python train.py --hidden_size=576 --num_attention_heads=9 --num_key_value_heads=9 --rope_theta=10000.0 --rope_fraction=1.0 --init="trunc" --init_std_o=0.0225 --init_std_up=0.0225 --init_std_down=0.0 --beta2=0.99 --lr_head=0.00428 --schedule="wsd" --decay_fraction=1.0 --batch_tokens=32768 --doc_mask=false
Each number is 50 + 12 x the weight over its row's rms, rounded and kept within 0 to 99. Layers, rows and columns count from 0. The size before them is the row's rms in percent of the matrix's.

# gate: layer 4 MLP gate, 1152x576, rms 0.0333, rows 678-684, columns 448-511
# up: layer 4 MLP up, 1152x576, rms 0.0321, rows 678-684, columns 448-511
# down: layer 4 MLP down (transposed), 1152x576, rms 0.0255, rows 678-684, columns 448-511
gate678 102:53 43 38 28 57 43 39 56 68 85 51 46 59 57 67 51 39 49 48 48 63 62 32 34 42 40 43 32 41 58 61 67 59 59 37 46 76 38 50 19 52 46 55 50 69 12 52 49 58 36 51 49 54 35 59 74 49 55 30 38 47 39 63 42
up678 105:43 46 44 39 42 48 53 56 69 85 24 43 58 53 65 63 51 46 60 41 67 68 34 45 48 42 52 40 61 59 70 61 50 63 31 46 52 57 46 48 51 63 39 41 84 33 52 42 35 72 47 47 55 50 55 71 63 40 35 58 62 54 48 49
down678 101:43 48 45 56 45 28 68 57 59 57 32 31 45 60 74 53 40 44 50 45 51 60 36 68 38 38 52 51 65 63 60 61 48 68 42 39 48 48 41 49 50 48 31 44 62 36 33 51 45 53 60 51 51 50 35 56 48 40 39 74 63 59 46 55
gate679 103:41 60 56 45 44 53 51 33 47 51 61 43 60 42 76 65 31 60 44 49 45 33 38 31 59 66 48 55 47 74 50 64 64 51 47 53 69 64 44 32 51 39 50 63 59 47 23 40 59 69 64 38 55 61 44 58 53 32 46 41 42 72 51 33
up679 099:36 56 60 32 72 46 51 53 60 42 50 63 63 60 56 73 42 73 62 49 70 61 41 40 51 65 76 43 69 37 66 58 52 42 62 49 53 39 47 58 49 57 72 28 45 56 41 54 49 48 26 44 61 17 47 63 66 54 45 53 55 41 33 62
down679 104:61 30 59 39 51 66 47 38 56 48 44 62 58 32 53 52 51 41 53 69 34 74 63 52 68 47 56 51 49 53 61 55 44 54 35 59 49 52 49 60 59 49 59 63 65 58 59 53 46 50 44 55 32 44 35 50 23 41 40 50 74 66 57 43
gate680 100:69 59 51 55 47 66 27 39 52 52 33 55 43 37 63 54 71 42 54 48 42 50 45 48 59 58 17 54 48 65 42 33 47 62 50 50 54 47 45 52 58 50 42 41 61 45 71 50 44 41 44 67 51 69 53 84 40 55 40 42 52 44 34 67
up680 101:46 59 59 53 54 39 49 38 69 50 53 46 46 35 68 35 56 29 44 36 71 36 71 42 59 49 53 57 39 58 40 50 56 34 61 60 63 38 63 41 62 50 57 59 49 53 49 51 48 33 52 41 48 50 52 56 33 70 60 40 53 30 75 36
down680 102:46 44 62 66 32 64 54 38 59 45 24 53 44 41 74 39 74 66 38 58 53 46 44 66 65 69 43 52 46 44 45 56 47 61 42 57 40 42 54 49 55 54 49 43 59 44 65 53 29 45 35 46 69 51 41 51 40 25 71 29 42 48 58 56
gate681 103:59 46 60 49 73 48 52 51 71 57 55 58 58 67 63 67 60 50 45 72 53 52 44 62 50 32 41 60 61 54 45 43 46 26 59 65 58 64 42 57 47 52 64 53 44 65 53 50 53 50 43 51 50 39 47 53 53 69 47 57 60 39 61 57
up681 099:46 58 51 45 53 42 64 73 58 39 80 56 41 46 68 41 36 54 42 34 25 43 54 60 64 41 32 39 48 70 36 39 64 29 51 35 63 62 48 64 57 33 60 71 56 57 40 37 66 57 38 69 44 52 48 58 34 74 47 68 53 36 58 54
down681 101:44 45 44 61 12 49 62 45 44 23 40 32 58 46 43 54 45 58 36 35 55 31 51 49 42 69 38 41 49 68 37 64 59 29 54 42 45 44 37 55 60 42 68 39 70 52 53 49 52 41 66 46 49 52 55 25 37 61 60 55 40 50 41 52
gate682 101:57 56 67 22 61 39 44 61 50 69 35 53 38 46 60 47 54 60 63 49 44 46 51 58 62 36 47 35 50 83 35 51 57 45 59 49 77 57 47 59 62 66 77 28 54 58 53 46 55 67 60 45 40 43 61 44 49 44 48 66 34 41 53 42
up682 100:52 52 50 46 59 45 60 37 52 40 66 46 37 46 54 57 76 55 49 43 55 45 51 67 75 44 69 54 52 23 55 71 46 54 44 55 46 41 60 61 55 45 39 49 51 21 62 58 64 52 45 31 38 48 52 46 57 45 63 49 33 58 39 41
down682 098:46 82 39 59 60 56 57 55 39 48 45 50 29 43 40 44 45 47 47 39 21 47 53 31 71 54 59 51 36 70 35 36 79 67 53 34 38 56 47 51 61 43 70 38 73 48 32 54 57 66 48 62 50 70 50 43 32 39 22 51 77 53 59 44
gate683 095:43 54 52 43 68 51 73 52 36 59 45 49 54 31 46 43 43 43 63 73 40 52 31 54 31 61 52 53 64 43 29 55 37 61 40 50 63 48 57 55 61 39 71 63 61 50 37 50 53 38 47 37 39 59 44 25 67 71 78 59 45 41 60 40
up683 092:36 44 53 38 37 39 69 40 46 70 59 59 40 37 28 69 30 70 41 21 78 52 64 37 47 58 47 68 52 46 52 50 35 58 52 47 54 44 47 47 53 49 52 62 58 43 51 51 50 53 57 65 40 77 60 49 66 46 53 68 58 23 39 33
down683 094:39 51 73 41 36 31 61 33 58 47 66 46 32 63 40 44 45 54 51 48 58 38 79 37 26 69 33 60 70 65 60 58 49 41 57 46 47 58 53 57 44 43 46 41 27 45 46 39 50 60 49 52 57 52 53 56 49 69 46 56 43 50 55 49
gate684 104:41 60 63 57 58 34 58 58 58 56 34 24 46 64 61 33 51 73 57 54 57 61 74 65 48 45 31 80 28 66 35 43 34 36 49 72 67 61 67 62 42 59 59 45 43 36 48 62 71 74 31 63 50 38 50 54 66 59 39 65 50 56 54 48
up684 102:39 37 70 35 43 57 60 53 29 55 55 66 51 47 48 44 62 51 46 40 47 40 58 74 54 60 65 47 47 61 59 58 53 39 52 56 38 55 35 47 38 55 21 52 49 74 60 50 70 48 71 53 64 63 56 51 28 34 58 51 31 60 59 44
down684 093:57 61 40 63 70 54 57 46 48 61 49 38 62 52 42 53 42 49 36 45 23 52 37 50 75 38 70 52 67 48 47 43 43 58 52 63 42 45 44 39 66 25 55 64 53 63 49 42 45 44 18 67 64 33 58 35 77 32 39 51 26 35 50 45